config.toml
n_head = 8
norm = "rmsnorm"
norm_place = "pre"
qk_norm = false
tie_embeddings = false
lr = 0.0088
schedule = "wsd"
decay_fraction = 1.0
seq_len = 1024
doc_mask = false
Each number is 200 + 20 x the weight over its row's rms, rounded and kept within 0 to 999. Layers, rows and columns count from 0. The size before them is the row's rms in percent of the matrix's.

# layer 3 attention key, 768x768, rms 0.0245, rows 297-322, columns 512-575
086,187,213,194,169,227,164,190,176,184,189,208,193,199,175,201,210,207,200,220,189,200,191,168,173,230,232,181,199,245,218,200,174,213,184,223,181,188,187,185,202,229,197,234,203,208,161,180,235,188,199,176,224,198,191,202,189,199,245,208,200,182,185,186,214
088,185,194,226,172,157,245,188,233,235,183,194,182,220,198,206,229,227,240,182,203,228,216,205,231,192,184,175,223,182,181,197,224,204,195,186,193,170,214,203,245,189,204,158,178,182,212,188,200,201,196,184,142,193,193,189,183,218,194,182,198,176,205,218,183
092,173,188,178,193,214,128,222,192,189,200,203,214,188,180,181,185,216,204,185,193,198,182,207,226,216,219,194,220,194,197,208,164,227,228,199,178,189,211,184,210,223,197,210,221,229,195,184,233,202,224,264,236,203,220,167,193,195,207,214,208,223,194,195,204
084,181,177,174,205,224,153,188,212,167,217,214,243,189,209,215,187,168,168,245,175,182,191,181,164,210,186,235,198,197,198,211,209,200,149,180,177,211,207,208,191,229,189,212,207,192,208,217,219,193,206,222,209,211,197,177,228,193,189,233,184,196,205,204,217
097,177,182,205,203,173,236,207,181,212,207,185,201,214,182,209,229,221,203,167,204,206,226,220,203,191,230,193,203,216,205,156,233,210,206,201,175,191,199,190,176,176,218,197,168,182,221,192,209,184,233,206,218,167,199,199,187,204,191,172,250,206,217,189,198
091,209,210,198,157,182,238,206,209,219,202,184,211,239,236,214,229,214,218,178,193,189,206,208,199,170,199,152,189,175,174,186,198,190,193,192,214,194,191,212,205,194,196,177,175,182,206,211,213,200,191,165,164,201,163,218,161,197,178,161,183,183,216,234,199
112,192,178,190,176,203,259,216,209,180,208,201,197,179,181,200,219,180,216,201,216,211,235,206,166,183,204,195,203,206,223,174,215,213,182,203,162,257,208,247,210,197,222,189,187,194,189,207,173,204,213,182,169,181,160,188,216,205,170,189,214,201,186,187,205
074,231,202,199,235,232,168,211,194,204,180,235,209,200,200,220,183,206,168,238,201,205,190,195,207,166,169,215,193,236,208,222,224,213,201,171,177,214,188,193,177,186,193,231,196,226,190,160,240,184,161,219,215,236,259,212,211,211,201,230,211,193,204,217,223
086,207,218,179,180,177,229,214,218,219,220,214,185,216,208,225,203,207,209,199,219,195,202,195,197,213,187,204,154,170,173,236,207,187,220,188,193,208,194,206,191,182,223,210,207,215,219,192,206,238,186,177,192,210,173,186,205,155,191,193,187,200,194,232,209
088,225,206,197,234,194,177,195,179,214,200,195,217,194,224,210,187,209,172,221,215,200,216,190,212,200,219,233,192,220,206,191,198,192,197,219,203,204,177,166,184,208,210,217,228,220,218,199,209,198,161,192,218,202,245,227,224,223,229,257,217,211,231,208,212
093,199,187,184,213,179,181,182,197,200,189,192,211,172,199,202,185,155,160,239,217,191,213,199,195,188,189,261,178,239,195,207,196,199,178,206,173,203,146,190,190,211,212,199,204,207,196,224,202,205,214,189,203,198,208,181,184,212,231,213,207,225,203,197,177
079,221,231,201,229,223,208,199,192,176,220,213,218,187,191,225,192,201,178,251,209,208,177,195,199,218,204,213,193,222,220,186,202,187,219,199,190,189,204,175,197,211,193,233,215,195,195,215,200,196,178,221,230,202,217,200,215,235,190,214,185,206,195,174,180
077,221,195,220,195,229,253,203,227,182,217,200,212,202,183,205,205,212,196,212,220,218,209,194,201,192,202,210,229,227,215,187,257,212,204,180,207,209,209,204,207,194,223,179,206,208,178,195,200,203,218,210,178,191,180,199,222,242,212,234,210,171,184,145,160
101,169,222,216,179,218,219,218,207,182,199,223,176,190,243,203,198,216,222,208,170,175,210,200,200,198,252,166,208,183,211,218,207,190,201,175,178,192,218,221,181,166,203,182,176,195,203,168,207,211,172,221,217,196,197,230,199,158,177,161,205,190,184,209,194
107,207,200,210,197,204,225,210,172,194,210,189,201,200,231,218,209,155,195,205,188,183,229,216,216,198,217,200,187,179,194,222,188,180,203,192,162,200,194,235,205,199,222,188,159,194,228,198,207,247,217,192,190,170,196,200,212,181,207,174,184,226,207,232,190
088,211,231,204,197,246,240,215,227,225,215,220,186,215,214,234,189,207,194,219,217,195,208,204,215,180,236,227,191,222,199,187,220,231,230,195,213,231,194,197,196,195,234,230,200,214,213,200,213,187,180,221,180,227,200,209,233,217,209,222,202,192,222,206,185
090,162,182,180,180,186,182,218,202,195,155,224,202,188,193,195,195,228,250,173,190,196,218,228,207,200,216,172,185,193,230,220,200,202,197,194,222,194,185,221,211,195,199,227,191,201,203,170,206,188,194,186,198,207,177,203,183,168,169,138,200,216,214,254,189
080,221,222,220,183,210,233,196,178,210,237,186,207,206,171,221,201,172,178,224,214,203,190,162,207,200,171,251,178,231,186,192,229,215,202,225,192,210,193,190,194,220,199,202,226,222,205,235,203,213,200,172,192,212,205,201,220,248,232,266,182,196,198,156,175
099,215,222,184,202,227,239,186,214,184,203,191,192,197,185,228,211,187,187,215,222,178,214,167,188,191,224,229,192,245,172,191,235,190,225,207,201,236,174,177,209,207,208,157,223,195,187,210,197,202,205,191,172,209,193,200,243,250,186,229,205,189,184,175,169
078,235,193,184,174,205,221,193,218,230,229,191,203,195,150,211,227,203,181,201,224,207,202,223,210,200,202,266,200,200,204,205,254,220,236,237,160,183,198,200,199,193,211,227,219,200,165,205,241,224,218,177,179,224,207,204,201,248,206,261,209,200,212,167,154
111,188,177,205,180,216,217,200,213,162,169,203,208,193,162,197,190,233,232,180,224,204,211,228,210,215,217,181,202,191,208,207,190,207,244,197,229,203,228,237,226,217,179,199,188,186,213,194,232,210,178,187,232,208,186,212,199,190,207,183,218,183,238,214,215
125,219,199,254,226,209,174,176,201,149,157,235,204,173,215,214,176,209,197,181,228,225,203,221,180,195,217,175,210,214,223,188,169,218,201,191,218,200,175,173,206,218,150,208,208,215,197,201,171,212,169,202,237,211,233,212,180,229,201,204,228,231,202,206,226
086,178,192,227,230,224,164,199,192,155,181,204,197,191,209,176,179,184,214,204,205,206,215,188,198,210,212,159,189,196,188,221,184,203,192,162,223,180,218,189,226,204,174,179,164,215,201,201,198,169,178,229,238,188,203,204,189,169,224,188,231,225,195,227,242
118,225,206,206,206,191,165,200,236,197,177,221,191,215,210,202,233,207,196,214,192,183,205,206,177,198,202,187,245,188,184,202,185,215,212,183,201,163,190,200,222,172,211,211,206,187,163,201,221,181,227,177,175,214,200,168,209,168,205,211,192,195,223,232,198
095,214,212,183,199,190,227,190,217,229,197,180,192,207,197,220,192,193,222,228,179,216,219,207,181,192,172,187,197,209,183,174,194,210,176,256,227,201,194,179,173,206,202,208,251,192,214,210,193,192,225,176,160,165,205,192,211,207,178,191,156,211,191,183,181
105,188,193,209,203,227,228,209,152,175,200,212,219,203,185,205,180,226,246,180,174,207,186,195,211,193,236,195,181,193,215,207,207,175,224,186,189,210,180,224,218,210,210,177,207,199,229,225,216,213,190,208,226,228,189,208,172,206,184,190,237,195,196,194,200
# layer 3 attention query, 768x768, rms 0.0246, rows 298-322, columns 512-575
101,201,182,179,184,201,190,189,188,206,208,205,188,188,218,206,181,201,199,207,192,174,221,193,193,201,193,210,185,205,210,185,158,201,175,196,209,178,218,228,199,251,208,259,207,210,199,218,221,171,228,176,184,191,204,188,188,215,141,177,211,232,224,213,211
086,215,230,217,183,184,195,204,196,203,233,186,171,156,191,207,216,204,201,244,235,206,214,203,185,177,195,216,187,194,182,179,211,146,170,214,218,216,192,194,199,178,213,208,197,202,225,252,211,171,180,241,214,170,202,181,199,195,196,221,193,188,181,206,220
093,218,234,235,191,232,190,226,193,239,201,205,178,198,178,190,214,195,217,223,230,210,209,190,208,193,209,229,209,201,219,195,222,215,228,224,185,213,231,174,193,158,240,177,232,225,213,209,175,201,172,222,220,200,172,176,192,225,234,229,197,224,169,194,184
092,178,203,200,182,198,253,231,231,238,165,187,161,196,207,233,190,178,220,207,176,178,240,199,214,160,168,176,193,184,187,203,202,203,167,191,216,200,173,227,219,225,199,215,186,185,185,169,208,211,200,211,168,215,190,240,211,185,143,162,163,179,208,223,216
093,196,161,197,195,200,229,185,197,209,196,207,211,230,201,202,186,193,210,178,151,218,201,235,214,234,216,174,219,221,223,216,192,229,196,186,173,201,224,218,215,223,188,242,157,181,182,189,198,193,238,179,185,207,216,207,185,187,180,177,197,226,197,190,204
104,189,203,201,172,224,253,237,184,194,212,192,226,208,210,203,202,179,223,167,175,185,193,179,210,190,207,172,228,218,163,229,236,233,217,168,224,199,205,183,201,207,172,168,179,187,217,192,202,157,223,200,150,195,185,216,235,215,180,174,227,198,213,192,176
097,190,226,197,205,223,154,216,197,178,183,200,197,169,199,185,208,183,192,243,218,201,202,188,218,231,202,188,186,180,214,182,213,162,179,193,210,232,204,202,226,174,190,184,217,215,219,193,163,214,159,225,223,218,237,196,206,206,245,222,224,194,195,185,198
092,197,186,187,171,183,192,204,173,216,190,209,211,221,202,194,198,189,197,204,177,183,188,221,208,197,197,209,213,201,206,226,203,224,216,182,210,214,182,194,224,211,176,255,231,213,210,219,209,189,201,183,204,209,179,194,193,201,190,206,206,233,217,228,201
099,191,195,183,203,209,153,199,209,196,195,220,166,199,208,178,232,214,229,217,212,184,194,213,209,199,202,203,171,169,207,218,188,134,165,183,186,230,210,201,209,184,200,193,205,205,214,193,183,242,175,220,211,207,206,185,194,218,184,226,203,171,198,229,218
078,215,218,230,167,196,144,218,207,212,222,187,185,198,205,178,193,177,175,180,212,223,182,212,194,208,175,210,215,213,188,210,188,186,208,186,174,215,196,224,213,189,190,222,180,210,193,190,239,214,202,212,212,176,166,181,178,242,184,211,184,172,188,208,202
098,234,210,204,215,218,156,155,210,193,173,186,193,183,193,191,223,232,171,210,241,212,198,176,200,208,213,233,178,172,201,189,209,205,167,193,218,204,187,191,204,181,218,169,208,231,170,203,161,196,180,219,228,231,208,177,209,201,219,230,226,189,195,179,191
093,183,229,193,183,193,180,225,184,181,226,207,194,190,198,187,192,197,199,234,232,204,193,173,211,218,199,214,174,216,197,205,244,188,211,200,194,217,177,178,206,206,207,168,222,215,203,219,185,213,173,243,200,187,200,232,158,222,233,256,246,226,209,206,164
112,195,183,193,207,200,236,172,200,193,161,202,210,196,219,210,222,198,185,199,188,199,177,203,222,204,217,172,195,212,209,213,207,197,186,191,203,168,191,193,198,218,203,209,184,192,199,200,177,182,211,186,222,219,216,205,214,199,190,207,213,205,221,216,214
117,206,192,185,203,203,240,228,194,206,220,219,165,169,165,210,254,189,231,198,174,171,235,245,214,229,226,160,204,206,210,186,196,201,195,192,202,200,214,219,188,204,191,189,196,182,196,205,231,205,197,187,196,181,211,191,161,209,188,195,188,188,198,198,187
110,194,187,216,161,199,190,198,174,164,214,235,200,173,198,241,212,208,181,217,192,173,194,195,219,181,189,215,205,167,201,199,187,180,209,187,191,204,183,193,216,193,195,185,185,213,214,226,189,198,159,218,217,193,225,215,213,192,222,221,204,215,191,195,214
107,204,177,195,200,194,239,233,209,210,139,221,227,197,205,196,208,223,203,205,141,180,196,220,200,182,206,159,199,194,204,167,195,223,193,193,194,165,225,212,173,226,187,205,190,190,201,165,222,190,222,151,215,170,231,213,180,175,207,177,206,187,221,210,200
118,216,205,200,193,217,161,194,191,208,229,209,189,188,190,204,211,201,185,217,211,207,210,177,195,235,201,246,197,215,180,228,204,188,211,184,218,227,194,185,216,194,197,214,232,203,176,241,197,237,178,208,179,204,207,182,200,256,210,236,202,196,176,190,215
094,239,209,200,206,220,191,180,180,158,190,197,217,192,189,202,234,205,167,206,192,218,151,196,202,210,196,183,207,189,168,209,208,190,209,182,179,193,184,205,216,199,203,206,199,226,172,218,164,195,199,199,211,206,236,193,190,214,220,228,187,217,212,171,230
092,215,168,201,185,220,183,218,192,201,214,159,211,207,208,187,180,198,175,194,215,202,195,198,182,209,164,215,195,190,168,240,192,172,201,209,220,198,197,167,212,192,199,230,242,231,192,204,154,201,209,195,173,181,200,193,168,205,194,221,196,234,205,219,201
097,210,220,194,216,177,207,207,226,220,207,203,199,215,191,203,190,223,202,216,211,178,198,177,193,193,213,218,208,224,221,170,214,232,212,205,214,209,195,177,185,223,202,203,206,190,210,205,210,204,203,204,217,236,195,239,206,207,245,194,192,213,195,179,164
116,223,206,200,250,194,177,172,214,169,214,212,182,235,210,171,190,215,223,177,218,208,195,221,205,210,209,172,204,206,182,183,159,240,218,213,182,152,225,207,183,201,201,250,227,240,187,175,216,230,227,183,180,188,214,212,233,201,234,173,189,213,193,224,212
094,185,239,190,219,215,180,181,207,219,194,207,195,208,204,206,194,202,212,222,225,184,186,169,189,209,202,191,200,197,223,207,243,231,185,168,161,191,179,202,173,213,201,191,170,188,205,199,243,203,222,187,207,243,198,197,226,163,191,204,199,154,206,201,215
117,234,191,197,228,202,190,190,214,212,180,226,216,229,188,197,211,196,203,218,175,186,194,210,183,214,216,202,242,201,190,202,186,205,232,230,184,182,236,205,183,208,186,175,187,221,216,139,177,211,211,208,193,182,199,191,196,158,212,195,199,196,233,184,213
104,212,193,202,177,241,209,195,205,201,205,205,199,230,185,183,198,200,221,192,176,173,214,211,194,189,197,170,213,174,160,197,185,181,194,226,215,197,207,225,196,195,207,211,232,221,202,179,203,212,201,174,169,154,185,189,160,223,164,194,181,212,204,206,214
113,215,213,182,190,185,224,211,145,164,226,174,186,203,161,226,241,219,204,197,196,147,211,189,225,187,199,228,210,194,210,189,210,152,201,184,182,221,181,192,222,193,226,212,224,201,194,231,230,214,188,213,226,207,168,212,239,213,212,191,216,224,178,201,202